From a checkpoint of a small transformer trained on Wikipedia: tied embeddings, 10709 steps.
Each number is 128 + 32 x the weight over its row's rms, rounded and kept within 0 to 255. Layers, rows and columns count from 0. Numbers have three digits each. The size before them is the row's rms in percent of the matrix's.

# layer 12 MLP up, 512x160, rms 0.28, rows 198-241, columns 0-159
103:110119155130056100073184170101157111128134156161100078183144135134125117157098200158161122095116082149142204122137155133145107175082125132137136155097121117126189097156115138149124081073073098119154132126082071080095159125104145128167114128116203099147164080183099168150090063103124109092141134137133136117123142059124080116156144123196099106136106154147138118096160149137152159133197124115136071074122115128148134120154147096201128100140142082117196095085153110143163074151117168
093:162120099088176164087149131118092093144146133135148120209148130093111074137100078183101156211142159164147125061122168142131125166095108150087075133103157158094123122129122153158172132120114091149097098098131165098173087167164104109169115147116111098089148060148149116208101146141053123142153101123161114088099137096093112141205120143146103135136157109187154102187091088126172127140142072164109097135077124107101087079141144158177057123139145117087159114127109151137179147107094137
100:074162127139127139127083119121110125158098122176123129099133150131162079141110066149124099147092103147147106164148070152102098124127165156138098136129061159118071098145129130106145105073135112103101141099155124172140088125132146096110159133136095070120146217102084142203080127166156129143083133099179153094128066124154083165103098062171105162211166111074111151101124145076143110155083190122172129139163126119128129125097163155146086106159136118184162132150204187127154168128185152
098:139135109115196143125098107189153145074147121091095159142150123132159141112081141116119116105129132106104093162032194081150127161112080211103177119173130236090178110160152099125075196128116133135123128083116121116137068104151141095155173114124117092118133083168121150130160078181064112154141096121162100142131131132133072215125190115106108138144132093104165118094100165142142125144145150117150143104120094142104108148138104148097156167094131127159172154150107186094087088114139105
107:098112108098141131165170146124128177126191133121046108135124127162074115109127184125126124123120135161098134149082075213150117121112102159202129100180100153101160050086210165134184095140069088122101153156111115123124084124130101077168162117089080133149151137104141176098184158129120091159129093114135139077149099080140118087062089109162186130130153149103131138119088124147166147138125087163174135214134123148165102105127126116157117098102096099128214124145116109120101123114125128
098:083204144112177099137106101163094127150158158134144056135167131051099109099099163118124101106154162135146082113136143137129133196151205151134131148115087170095143105144143149140104118065084087139132116106097116083089081149138108083094146105194110125166155166139052200200091162130118092105112087180094114104172111108168139128095110134101068119136096118129117148094152115082176155104159117140076093132115176111157181170176105149094129129116125175152145149153186143105091115122144111
098:117090121131048076137124120129072127115088089087087137211123086144153119176177213126095106157103111118142091139102112177158090112106120146047144190141188086151107113107164122195170141120118157084153140070149108152127117096133105149106189162172140090102132096182134132165154178141112141097106149124148160161122103055159114116085128142145086110101164142122143116135140128187147145143151168179155121102107120123110122140096120168112138160062128119131080200106122119166164061141118122
105:120107124120137090121128201069149145048200119179067152115112134125095109117114129095174142112219112121151165158202112095102139138155088137113130139131112099142182132140096110101144111138175131154139130169122112092133127171124154076122084117149100152123121112089077138159157141116099101145115136145090109144103120112085144106161179167134160104076086067118170075167190110167122142109178129121111142147125063156149103132141164100183159124146094145195115152102075128110152200053130074
103:165133141103141127055125138189111086129127153147090185112164191125117077157121168079126102125076141129093122107126098104130118180169097102104142101181110143160175125100159132104113173112137109153105091151124098136106145183118062148126138142157147120135187141112120165079182131079136166145133096151147123077113176091112147190079120133108141127085116148085168132146180112160101106169150144080063092141100070169113117137207128080114056076157116170170155109073134131108145128200147107
103:127089154162062126118124184088147159105071170154114088130134119093093095149098084094136180047121106129131174136084165159105095171066129113061158131124115198169126143138111105125171113124168105173117097126108138080100146142140110093156107122111150118111067084143190121168147151156132076146129134074158181156141126135151115123138092134139175060116146203141158134131091125105126161152103109132132093160175104147155106224077116109175134113154126166144087112156167145125183104137136061
103:081214174115132066135127119133074133072129188148119170124147141130180174124101122087130130119167102092151126136091126113142169119089104113171088116062147090130128127137142153141139097103161091116116118129120107106104055188079121142123130137173120173159115128155147153092130073126134061145142085130100205092148161094175099112090156137107158160122121158115165161066115109105113098124172094134122187174140069103149182130106163168162077111066161104077145154113129139123199136116199138
108:133117139095116100135124148131148122143053135139126069128151090098192088113114169115128102116157123132091196162174096142122098103078092176100135156111162157191131075169183171112180137110120163121167125104073112088081163143126099120095117110128160147171160133111120094130146192175070097081093150109112124149095177101147108108126134166157165143090117126022171142172141093132130175147119168074099085104139062169171142133118141140153112133151088126068154123065123094160178108144146115
102:112114153134075141197172104140151115153149117088147117151104157114103154147138126186153137122103090146123130171107179151175128124137129100146110118150153130128103096101142125092156071108158086067158134106158107142119101138136180071136119111103146171163161120081195089103111076183108124155125144100159129080161167163125141019104106141116105074168168062135167092097111092150082100173111164145126134186176096197098127142082076109136101162119154134160199154121075148169145082097145130
099:066074112111119127100141190188145181200112131089162102174093066110139103093140130115115127125204088115129133176160107124098138178135128095146096144163098178125137080150146150133138107069140110151123099106137184160088142135065083112187097136126100137162191136140132125101104149114122093076131083160235112116088085116124172141123154120125119161089099154147145138147100122109156168122114131097138171119168088125138144148066069114109139133183170107131108212141057125107129156131136139
092:160136173175189095170106172181151137103147144185096097119135066093111103121155171170152146149096118102167123125080045154161137152088123094133186156100122130088133093159131139119143106134160070139185156132124132094098125114131135155138103126130115085179154127100125130116131119098144150103102170079164073116111106094069080115099128143206149107110179160182145038108080145151121147064146122151165161125131086096117106133134138158136125146176171087141107098112129110187149128197050145
102:129146113107069128111097118100171087204114113181091106071155126122144121131149079124093126142093074103196160178088164067115086066104141154119126100149185120151152139135152133120126124114160103137201118118123139148104167111147121103084074107096107181107175134149101072132143172088116097154099117124106123119172165095116070152135108114159098081161158182077128131160122100102163137154179106117200221147157173103201144103127120104160140160100134168124162121123074172131131122147140084
114:130145127116168098108159147130139162178087144136077117119139172116001106097104173132122111104101108095115131135112178108107125167153144138129183092090118142139157149126145142166089168161104137143149120173115130154112124181154126115176119204162158108121130153104123059057093087140065155155107131124128104089102132080092113107157171149080113124098149168152144129068161144204119159115083176155057162094140098071157117137127176110118186174115131081142119092097149136151075128096170148
105:144148123140096147065143154153112132128054131146134160145129123173109073136154118182082218119077063125086179118133160138137139134097113108169143126133138121071141125151150050121100131159080093151091149142101111108188107127128098149152109086082159132215130110050130106128096127165114137125156135133126095133160191130127101153124110095095082106117141156083122160126080169127069106094118074180139133093157075181176157147145114135197076099122165170143130106187167155136164141119149146
092:120125114152130153114134133157202125168132114164145087142075077041127107121172144094088150079124152159099116110118103069167150131171095104098135125080190115107152150140122148040141081149156132122169092127195120159128171085132137162130161143089128120186094175169086157177134085141098142168079104158203122151126119124200098095135122148113123177071068170110109122130111098104122170126126125149124156144092092156162101072171092166153168157129165122127167100133151152144077117102171115
104:162094118071125102157126156165154180119112157183148127088135167119087124119154119103114165085129205115118127157128107086141098149105113125114176052183111168115129084122125170143089090121124141074062177100187109131204136141182205153148088076124108096121189085135161113094120121118154150080066145137122157095118132151174127143103100055110070177094135192193158132101115106075104164174149163141098153130138112160123130118119116105145103148142156125131104102137137140093149071122166106
099:135149123151076077046124172127147149147130092135161094095117131180124124115105113109178190112129169093106134153143172178143102101143149135083134073125157159155090094116145115102167160059131154087134122160092146154142177077143106153080143115133133087195143122104154167097176169109114114160133194063146099099145091144169123195125060149109117175149152131144099106105128115139156183151129114099086082122125204152101154165168137140080076088113111063128147145079146137164166114083088134
094:105143146174143126155192168140163113141105176105155123100139174066066151105141151044158149096183127105138134097059100130081122139145151134069139133077141146092111142187135147121108041102141128142171086182123132128160097141116043189162193131076109189115137113096120138103049168112137153150108083129126145145132122071122145157197089104131163074117112169166117100148083132113135130140174105146146139105102172133151129102137123089144127117147167112084131115124103109164155101176126084
099:116079087082092123135193113125082187188112124161140129107141134060146121104129152192160094081165137055133133190163127132128183113178136126140152075106089121081122054097140160086092098130113120093127069141112096085105088132140136121139207155129104146145075119138116148122108158169154173128097165165129148158103125106145074114172101163173134134104150085133202115135121115189099141103185145123127171139076151138134136130145188130121061150068122119126181163156158075137120142120119122
106:130090087173093059094140131173128048119140148121112152086138120122047131020176160108064143116026127088169134153125118146153141155089129128111108119115123124135146132138174211166136129133144164123093106101137102188111141149162101147156124076141172126120195111157122099126097134125137097154178113134105167086149172145198167126111164127122076065138149150137181118144156160108115123139089123103175193180138118115118089127152150132136121110109117136114154161134125125121111042107112148
092:094108076124134125149188091156131135110126104128101141187128097086149086114124141113090085201182157125132103174098111154172068153105157156095113152092121161121146145086128101106138179131156087133120084105109158169163095130151121118142102084094103125132127065128122116158074151143163179177113117190149110099121070138155127073129131129147095150080170134154175111107111121196175143062130088173137089173072128112156128085124086099167115156126110102129178122167117232111139146181183110
103:104047131143110123115213192120106118128141106160096130126149143073073099180147102098160126101160124136156152136127135178119141146166121102086159143083107114098150152144118129071120124097206145137119128143137111106115083142124131121089078172178124073174141163119175179157110107159103170093096183122117151098109146139117141060050177062126103184099111142112179194160201133137107109097119166106098118129122092132104163140127115119164124101131095117132142075176148161111104134220153128
101:120123117133112159097119126060097142169134136196126151123095099152071110079122164151119147105095107098149148114173148089196106143132143156087132187113079097134094136159179165128128173115154150125131109140138109157090134140186199079151084134176121164142187099149111158102174103167135087104192171147114126136100123146126148128120107112097060145103131107138179096183141089095105122069120133158083130139053086110134110144127161177115147167125110144124153117053075179061090133129177066
104:125118107121130164117155155142117159129097115165147163117149155102145162148131089097124067168158186137130181125062156142106135143113098197161121076119116133072143177107105146165126115077117110132091164161154155098120081153124128034119082157105064127144155125114108137147146057078156151153070100090123091124173177094150142178107123131129145080132072144152063177161121103073142089117169123105084117092096111150177212134102139182135130109169183163182113124168136126097136119106166100
098:195127083093151141145143103096124076132111169180139118100171158144087136113167168185098174155152073124148137082182066060122104105134108138069147130149116070165122122146145139125126096144148125178167127117138110120061128131095111105183151180158125155129055170152094155117142146163088123116084162130168118109131151132182116162162133105135120108067081111158105161069188154140174060097130088113108127186118073151121135129142122179113112072104138186132125101124094082133163128067161137
103:119142139096122056117142143212165110116122198130117203067079145104150182091146113077152098133120086155103179101091130103123101185154119110186087105070141131146152131203122089139108130177111147087148143127160123136146088139130133112109153142191176130126144101124081130082150113163110156154116087135139111154153073103162127149106142115169098124077121112067113091110104107123083157215113105114194148141116113154210145123137180094091085102121123172138110100089162140101177149117129128
097:100145148141166091193112076124146116068128076119175157127157142128136136126146175164113182160114103146095156175175150142093119172080150091148079146118116144126151153127132076106113118111110198166137099135142160059133120137119141176116157129095116105199162096146195133111133123100129111123153195103065115127118091127090108101169138142164164129151075185119120069115077140123129113100164091109121144163097130167151084043136126132129104156122105103204111175129076112059190085081127146
097:123108117163153152078121108112200144136127138120122112136144164132150070158132139137110122119072110113088132159169161163124128128094194133103146154156072116123152162145101166133142169136060114123042152122096165086077112107157063056147119141144171085070122104170133144127086178125127117083103152095117116134117094136137106117192193163097122089174081131078141072148155166095144125183133152190126121163133123186114191157135176090096142164086095093120173172121166138077139097115148095
096:139085147128099132113121176051170103096085201179136105100181155141105105183052078112146152129120171136099119119118112138127140130153092120108153105114124166133141134119149167118147084128113131204170179149158122120112101099109085168095154153031131173088165149123077089045086174130112129164162147129120170131100104143111119177149095108142195118117138184075167097081120096156146154152105103156126082133159129116181128154148132110118104052145181147114147141076124145116126109071129127
100:142065125159108097194144125139119111138121152152153077148154153126123096116184174096177109118163128112155166124157131091120129185149112137118111142155048093112150115124118120131111097099102140118134172140123132113112080135148205064133123149131134124086117160195075081090110167128136124121137075131117139095082124155104163078125123113066161120140070192137148187190086151111148142124139124116099170077171107107210088188111066113061162172135078112157147154141103112167144057124161109
094:115175111095160128113196131071186055181197086122181163097186131100156146118206101113129162159178124072114149097151120151189177107151087109071162112143080122162159064136145143086086145164092106085169127140178106122175109109130092098087097135150135123116125135067135149103095120127161091133086097113175129108143152178124121142141136159137168115156169088124089127100133084140148111128145110204141113129174120152146130103071120160089083124136150111104118112185113088163119119153163087
098:155119160143087114149199136157172094088145087152134069057104104146125098146110113128110170156077084123134130167124094103108132101160145109051089130139111158149064132048094106179146102145123121173127151106179085125123114102148096156105101150112129146161064137090085172115147181143133142093132155070161189111125132147134115145115202141163170099126108138077081153171185141134087154134136089151119136178104135158092146156110144168073175175089091134111140165034123138135157153127135125
102:156067117105089089168228140162169148134039130124128117136133094159096110121251144143115103119102140066097101129162100169124093103102137108115126131101107092160094132130149088155098160165166083145143129088143191160136115137120123161065120093113137147128165104096099138110147143196156085160065158126157178182149157147190098129101207118111101092163115103107132129116147174101136128104123138146064164157079097124074111116132098147148123101108125119135157138097104175143088132138147137
092:126151117106117150120115083117088170150168101183025153086195127144199101162099115121114171141134169067153184081120118111159159079087174095132116097197122142136149139178080126141099140157153111082104144143113106130141119157141103109108142123148098121149110069121147138128140148088070063138146147082127126106120180110112073166110164176118198135147154161120096141096173129175137135190145128122092142119128165093141120103142163144081153104172081082117141092184081163121110152067137088
098:088106146073122137129139120182122175103137092139121120146119113116120077091121107165145152178148130128131108113174142056091152186080144159090111136117073124164119159093066085101077171091105093165128126135166169119145118135169071139112155178093102132126200127111124189123090110093130121100134094151166140133120089183129194117154105162141079152158115205131102152102161073090160185137105197144106144162101180132143189070151084109145083176112139091092145157110146108152088098115162141
100:135050127122167137154090098179171190069151137175117085144118191211096118160187146147145118102151132131111124145161155083092111084145124118114150159137085181206119130086135179076112122134154143131091127142115131094084173071175118117082136094114126098105090096137072111173089154123117073130055143087118153133117148099122147093156148149106173142121139094138202151097052113119159115124168178157100152150132144165192137154119110125145139161118130151162158134097148127098142162095111071
102:178126184077131132132105111109154088116103168060046143097148114125143154138099076077160149145128179131086079122162093116152132147186110127154128116123110111151140096128155095135161111154066151112084176109164164161123101147199146082135140166142114151111191154157089112091118114125124102127133153095162126121139156125132114096139127115135180090138164090106136117152173125120093101175118098187038078098095093087087101129180088153154080141085187126161189182186098133144170164107100126
105:120077103130152156127108153145041158133140173194150129121095143102160097148108160122179136137134130142103159110181107078161127153119125149128181158118088134114146154162070072135099051139184142134126103119171173069117107160146147145157152064164139134086215117144131160118118119120098144111091185116188058097113137062162109072153138166162121075078073136076129103121111134119110126122155161135161141130127097160138128149122136068077189147079133158126132122115151105098127202079117117
105:134089119064122133106065111079153121065189120097092167147175140122141077123110137123153129172091118161124163102176116080176107172132145125102155146146119159091147174122155109085192124136135160090162185142124158124096072161156148128119104191100105125156157134116127188155094151157148127084078145094145034135142173089115080143098118099115131116039167111157199113133158064157138143085142097110162177092079177122132118163089159117121129140157169138138106163138098118153140125114105079
103:155116109119156148132166141040159165146088165144146102091075176129097110125141134139179163130114120137195114134111140135137101146170157166070119166131140180085122150128132107094114114122169197070069085162118156170095102134086125073160140084107101187157125209133067086143145159140178137081155091125117160165092158148163107088114138113081173180120137123166129099059142134109159114059147095128081114108125140124111175114154112092133106142078173190126144075117128114103181108118121143
# layer 12 MLP down (transposed), 512x160, rms 0.257, rows 198-241, columns 0-159
101:140152102163158105067105106090181169121124131141127118152081111101154138086109166172071106118138082099137116136143144147078112159146090119138136165116140129126098127078148104175083081190128086071126155140101206122128142109096152089136139145152128161126162127117197101154142121075122134070159149128112144178091122104175118053088178137118145072152090140180157160126117134151148099192133147084168085174084088126104110046217145065085129144131137136149195137112119167112149137138119116
092:095093158104107102134107061125150095127136165090139134145125141114123166135197088106147133101143168091154130112151124091168180085084168092173165139117067095164147147151083151170127127107123154135113137148113133145106100156159085097143169158095170162130195130111141185081121144139077158083099123137106098079163182133103191086078145165111113110090136172071112065128084172145160122096096137149150130095123117155143139134055086119124140137100132082084074181188172153138185078172165144
104:055159094099121095075136145092159129179046135126125149135104157093157171057105102173128169147158134175140157126147073129114077111196141077136119135088134151125153124130146058174200123114109136140178105160156111106111148110074119157167141091148093121149115096129103147119118119147176156143128076179096148097081121165102053171102103143131084109147136168100094183139146154115113104171140132131121105111111116152100135152091147153191136097087151174055204100157139178114127140138128083
103:116169159151120137119143097122147135198081102103061088130079056133159052118136102114116092166132139135163069134115106187091140142079142083118139066116134091160114147110204131149128133162092157100138169109160130131118159122161150072143195176124163134159112129097076102135105177101167108111190136166088199165145144133138135076131124097145076150121125151173086173168149155105109147075072101127157102121147160091118162150160162085180104109104119156121078175097114104121124161126178120
107:136130164112208118181122152146137097103164137159086141164175114145139128202129168093121165042113182097148100088129143117158115098142016088126125097090105121176106133082164150108154166164132114075075092119065080110109079124178093141150108180124115124133149102156129135127105153121146109141144119110111168087161072173113173090141107133092096109104144161123097092146170148161095150153119106167163165166114169157092099094099120166156093122189099117169180094129137153076129119138106160
091:109083116098115116126111130118079131174155131158141093087160154155126097113147151109123023086130115131129199116127122149125130166145101107145164118124105145153215116139164099082171137175199145130125085080099117127095094124111111123151082140126149105118158069176098070120150180182152100098133057170082105203142107114105104099155154114184077168165136133116104134127139127163168130131118066140185120150119131132189060136121120132184105146169118203097099123117061140144127127152113113
101:132160166148229120150103127129176129074096179126099129094152164095149206169117147167109173084120104100100123140086183156151157173104140098078147134105094145108105161162121138146081117112097164110108077092124132108131137101128120089122116118192153127112133068147114151190173142113188116102143118064102091115130116072137083152109078082103097122134148083145131122122110162094100164184079174108136170113194170158106086136087162105145181144151081172131114159104137104121114140110115205
103:148193099062126162130163174134104148178183107104182164161062156138094123078141123110158129129082143182193155116112078062155074135127148094076070132192133074185130135173167120149136106118152086156107134123150129168151128125198156153089122111134129096136098096073141115112141144148123154157142147145121096119088105133100143124123173131099118151102137147053141132100142094142170087188184105107088131094144015128135145100138121143174071146075092146123133148138120121127100107110138138
101:101089203120150158189159182102191140120103132106105096101093140105161192134155098076104107099119167124157109156114147125154105139143114143095125114068121180127168117159136128044110157089116123204105114147125108108125162181130093112105082099158198089047134094148123103154143120148148090070130135162156132126166102112062162119153101134133128176101096167111086144164119139149131113208163114097096143113175143136170078081154130076074182122142101136176109132129114107123160156102105175
102:223125151112112197094159057155164142161126161158136119155161126117111155115130155056144126108103139165126146113112111153095105138107136110104096130068132141114101089161115187095168151156133153058140153138110131166090128057118144119102143161095160140102126107162116140132097145142051121141136145160147160138096097076152107202096147086140124120086120089101113157102149096130129078065136119169121179080185148085150105224080153168105109104097109140126101104203150129178154155127096158
107:154084172086071072139138098150107154095138127145103107122164136116066181147130133190087159131106182098080131137185154138164122104131076096161080151088151121171182132090131136154155118214158166125094172129087145112112103208096111119102167154176123151145106197085086154109081133082122126119125162161082070093081091071050151104138153157132081123127126175148091124141150111130164088148135143205121160092156101136086140133152107172100136129123099119152113145127114148162156139122144106
109:139182087130156134151117124100130149130123145117159163183116114183144108177111128125132136138092086107174123099062196179140132105121090168100125178084089133135099057130104144167103189174099118145094116098135196131094109109152152094112166144123138136128088172076121104127118181185106114155179124165097087177172145065197095118089112127144169157041101178139082125121095109084128137164138064125119139116143072171123102076109125161175100109110184102123125143131171132142114116102100171
108:113133093079112120179158101162163102090146145148110115168151102160100143172127089086131117109112130240094150191160113173132137145126114176092135087099182106088103127090067127108152100141111164114119196123167086094134045188111136108171134161122134117127162097133108082132160099154087122117136119108162143192071187095136149095120174149079118074110174067165174083144144092133122117109148160039144138142152137137151156137112134096108127147116122122072144114094145172135152124154093176
102:124132152187165092098171129121149143096141134187106142103115126124119209078098123171157103081118139100138123101094142132122132140088140106124140129135111127116118110089182124125166099138105119192155148156070112133140163147091133218166111147054142056163102179106094173091157121103194186138124143154103145111100146128140121156166042052137122160158147123151144168075137140098184077097105157137110068079122134139096154159187092129149134126137139113100117107090112203150154118073093123
092:185117145135128125122091141158130113065153121104113095135153117165113128114139112086140174076158079123134144086183142134122119126181123091182152111060067105115145096126156154100140142123090160155108097155093120108124093113150199107148089094156158134171096135203121126144164069103162098167207165173101114138070085123098127155170093102162178172157039135175125098116148114089182161146141159152158129104112119130142090107143083093128142043112093109098168158092102161144156130176122099
099:186167107163099138160136193199120092153167055154157152131110090092136069162104162163087105125195096179163134207164144113126099155135113102101133122098067143101149123131131169157123120094090108145139075097133098146157131143180086138110167138133090157089120170126064111121143172117151115082172164130152113109089119132113139095164161107146139081084149128093143135157141155200101118154124133108212116140099093141149083089172142044148103112119095144134108093157115116072119148073112104
121:086149161162154190135166175148162108120148160120148097164124138157109164109074160121135125118164120107165080137161141119126129106146144116149141095127100144161071109151165087176171097149083140143120024145159102069097108077193148119165176111159169129144135132057134094129166164143101114180104132152123154137071100101124145089140144152110074117137090167140132133068111120175100138149113119137093139154038117114151097100215077077138133087154157130160112112044084124108130116110167117
108:149196128117148141150131190145185048081074130116097079114174166098129110117076145138136227144192121105079151139108063078126102140165126148129139092140158158078120113119142125142139128087101209138118118138148101109095158109176118158114136168151149132171088109132145094127140078164159123129084152150131113062146118124149113062100129144158087154154123166130085160147137196094132156186127096167165089093140134166089112169095090122155162149133085137097128080153108091070086141130100123
095:133138144099117056173126104088108136148125128135075154141168127166123214115063136132122051140154161176129129161073145170141129148079127158112120099134107171141126159126119119021147149121119113124119130213088131136148156118117123113153129147095128114114179193055076142053083112149157157155114143166100161113103111201107166140169139119131142071130174103102114130127118124133138064099159090169129105127114137110113207138223129101117113097078162125128137102128117107130115137137086154
108:098119131123106101141097083156136121111120161097081099117203107088096063079119061132091110147113124125159117148103155108121178072218143131126164075118122170130093127096144142165133147126154072185160123114132101190106154143102182114157112131152152119140084099151144049117164091159187086108166121147134105117192160172066096089128129124127138144113127170143169196102094120127131113139139159031098155162162148182130114158119121062107116112161118116126132123131124165105151104187135182
091:104132233120094137087098122140177129216185133148132145120136088158138108095100126073159123124133153190111146113109163158060145063131096126129127148117134114151136177096106151120093159109117119145124138118122128095183148140087124123140174111132084136098114138101101113142189186179128110091167125086125081083183100168164145119151148143198126123165134151135158086135098140181096087125117146086157090132114154161096074057104095086163130057119153130119063146102167145154132171061109119
088:098072101133072129088162131127108125162083071106125122133129183089176188062106139150117105161122108094062081149160106232110139182148113120153145141114104115096076146136118151113114173105155124153166094117095126149167156144128125078108104093091135149117153169189110162127138139140143128083107134102199186139137139156122132117137130151126151058111107163138091089148115029143101125154136171152138147115173155153063086144135164128143102167150156163094092127136207159085133116082084121
093:107182146157119100074088126159088189096060145129138140089099133130162152139115117093125130145127179152116132114166113194103164150089132148117134159163109090096091157084082159106097108143095172124083122103162115163144143081157168126140059133106101122141163133128129174103104091118108139143142151168116120163109128098102144150130197106133128128154132093145218086138109138102115104136138183098104147141112102148086144151098217083145076218167190093146101102183100117071168094071162099
112:190112128089108056062126112135125099145099135146171163160163158146132133146100169103083176053074167078133143119135134141113129117135151119182143091109198132166105075096086154093126123118115083158119103182097172125153169130109111156094198148142086133143095088218122134117107085091166142090119139171142102151175078101147156071145095119188074150117078135172090128123133065156141167155123141156125159131124069138147140146167176107099147118096069176130102102135113126121105175127122137
090:121149172128178119163169056139078156169136110093056155096179091058163172110138130128092105109156133131152147140160098103170185145104135140154117163132071110131140097087193149067128076129088121082136145185136120053142163149055131113131178078096142144115147125197159130133135175194133145101112146114119105129156160159149119118127139134164128144139099173084082130104101106162142162142104111111092137128168140113124144089078138095188086037165104123135091133147186092110119135132104104
105:153140196106129126142196165109134162124122124101093147095135155111053108129166115147170093085132131048126106161126120176123174170160063116112172132144106135072200130119072105115131128157042097121111089128057086139097184162083106160108143149161140158112082110191158113128141116123096135104139193098140155117095165131117152118156174087124134116111186142122149090125142146079122118169104180058168096142131190080089095122115144081128149092174138118141117103139148128090107166170144138
091:121101105155125149099124102121172111130155177136073106083110146082158124091155139159139159162123144161128118131167116159160133127121119136169118148158145162189141101011107096255126156169055110122138113062101165119149129107082097122139098103085173090122133140199121095184104082101197158161115094144152142120175127146106146115149159095092167087156088157113140126123138162076153129134138090054132161093135128138156116131116130093185166115108162110115158082098132100142110103125144102
108:128114160117157131082083071098157180172098041165179129103091129098105161177088116135176148157090174105132082073120137147175123116119109143162141170103098113087141132138089105135175137105116123135078145094085132127155078151133187099133145098140112105151142133209142141155116141105145210133116116104140129120108190101113186109133169127131081144115102135101111166138066069109098070094045115076117140073108154132198138173122167152149115138114152119159139101146149148199140101109151154
091:173112076102181155174120187120092121140148147069138144102095132163142101153185125141071125138146116160169126145153146084154120086067131157089148197156085094109114126119157043164160142171081110136101111103086138134162087110085150134100095140111117092152159071161147118108086199146034121140173128111122108132132179155193105129154120127076114148119167181105113117105076132060151095143118121109143099096142116092166151092166138131129121118099132112133161158162171118127189178170088168
100:143151164139162103088118127112084207117133086163107098181108149148092157163138094121128142097176123105097120093079131163163054114095116137120092102130096184096122122114163175123142118162160081192163123170124135112141189133112155153128103156101102132063108164098121127156070100087169104169088089187115185136133192119150112148123128148106156104190108159210093095079099152150170114129218105068112074106131089115105154078130079144131097167130119150131160160137117146111105111148138142
098:161139144200122115141125119117157117125150161177101041213088136106093115117128082123141143103111187108097132163154099144149121050132122182126181153178074102157099081157145134123141151086105162185084196070133116113099158146089172146103097144131118120142141074117092075147149141074083160149128175129166125110117123146096127154119101105092157073153090106143167086134130158163100181182097117192145140158126145108119146133096158149089126114115149180112104095128082205158127092128115085
094:173142136149141127159093149137111159156137125120137104131127116143106088150096168146079141095127170168099154084084068073165038149133062129127126165182140146146122101156051109086147132119085128124183127146196176108090123116128192185101139120161156150164129167110071069130074180046177114162089112146159165133087105148138144131120127105178124136098081187071120130175127115123095134134084136150114171139096106145153092152100072083163118137118118136088106110121169158176137160124098131
096:082169099117130126171142134138162098099108093181107144142110136030115107122158097091128126137088130106186143109153112125196131123132186097101100136139157104112158118083136120145153128149102160147131178150108132057130116198127130118084147100180165176128156130113103134109137172120130084117116125102104132097134180118128180147112124130037144173104160142148168067135168089142100149059127148089149045103170097131157074062047122131145147154132113139198112155161092150136106186120162157
102:085096169163164159180161150157089135174113115172119126163113158106101119082062152079105102121107103079146138110158111167144078047095136082160151167105136131144204065113110057163109112106139083101069088204107142091098097140161168136161126088128110091154107137152130134157138130130192119129106166150161107139084126160130073160154152188159118162128083119139088175146074154129142124135158129171107138184120130147118145119142128115171152114084155096135056109146128133156144093148161055
091:099146114147094129107055172091091172085121127132147124126114141138126136142089137133144125120195174192091088132139154129144128129054117093139084139114157108145127145118097144020102111150169175131108114108147152155115115069159146136135172164156137118099080126093112125120106091168121145161119138144108167171095104067107200106151139130152116154115096132118168179126142129100196174135102176128130120170141145162126116135048082070114153069137156082115158142077061138070199129191141107
104:092109116139153141121107114115074150143083113186117134175114088171164154125136061135120081112124163125098086123143081107165205091133110162118143134126063132153066113094120189119173134144148062130132163143167134100141083124112176193165118145166080081142133154136107073116146138183139156076107140131169158201082090161089168076166061104129106140122052106089158100171108186150113128152152095101098114100138129143182144146147132186169115099096151111144105127128120124146191131110103146
103:146088091071113123167202113142121167103113191160126142136149137179132220082065098083166064157118137146061108109134162111144125129123111110115107139099157062115160189101121141159087153178083139152120128121096159067211207137105149161148134136127131127093131140128113069163076157144132102135097116148143107159164175120075156109086129133150069137170147098102115151124133068156158134172109161155112097127108124121070120159139186118086126173129150080111105129120136140141094150076120163
088:156103197172091143190084144154126190142133190123059114104111113156091101130157076126160119150123123105131131161126126150157110096112104182129143184188126128124122102141128173024145161166119133137114098096221135113135107150202080133129177147150140163148102110125120088174146155121106049160122127102126123115101161137085111122184154125125141094084133105127087187126082126182096092132127100115160137152156157128054086173117137142065131101154131146087148125146119063109101138107171107
095:113121115152105104149118156061094147161132114110097162151140176107096099113073156168137114097125107173120080132110104220136122138153124118164140124095145158157139140180164185121092148126119101107114159128091101121087109077110098118121132132111145144186117173197187117090116158134161098125085199135206072141048125149104097148166122138102110180053093102124145126125109207170153152084180107085132180176086134125153121130156101141104167144110162096122149120101123170121100130067084096
094:100100106123146090145135175165086085111149134125106139110165158222102037099138134099117149166149130171129152127173143077109082200139124076107109104186110156126104178083089115158143125162114087079119082190159135134159167156090083115074110189103094110127096089131151173100127113105150144107136127158137168117129114153146152123066107131062106154156154147178197072113169112120145157104158160078093113123111089097165120137167091152107143122127114103128134162104188119134052130153144151
096:147215123135152121135111078133108071099137133162065108121147210148112147127110149126158128151142135107080150100135114069080168156116166085188121126185135137149121118193184094139133127147118165147191167159119139053112144106114160145126093095140210119117123107096144159143095099170177090142101118141149110113143140139092148087119100128096174132125190131134115118087196168049129112135142099109128133149166142083099128189142094097093116135094107149158119200117080126123091152080054129
112:095095099188080119139080155132118175078162114107136145191100106132154084131134146159128085180135149163094087068161166146181106110110121091083148208141091170109166101146119104154091174097139153152108120126078105152110133103090148159148168120090100158157101098140131137162166153083061131118125141159122083129125160101105096069132153174129158177163102129128206170189144153085106155121130126150098065079147133145149155127178162137151114081060104141142125168157131151096074105075159149
108:200070131128096107119184099118125128105191092163143136137178153141139173133119144137053103130119109093130139062140078142133153116104171092093114114098088149177132095193154161190134097120145090139138133117189104097123177164178100114140175140122190093147141124174162164119110113108147116106119072140173124118145139189125110116100113120107146138159116185168157170071146085119101146118165140142138169068148149156136157107118069108114090141089091104140092107117115143094151135072009120
103:150144152148147117141123090134134093123165171163129096117092170102138122156102142048102134161170068077099154159125141140131171108131164121112176155142095099110154132110180185031080079110173132145117103164125110111147114158173089180123090083135158113113213169179136117152163126094184171154157122110068142151108140126131098133090132127107125135147069168088158080134173049090133151165095100136109070126154184112158113162096179155085105089111167177103107108110111127115147117123099150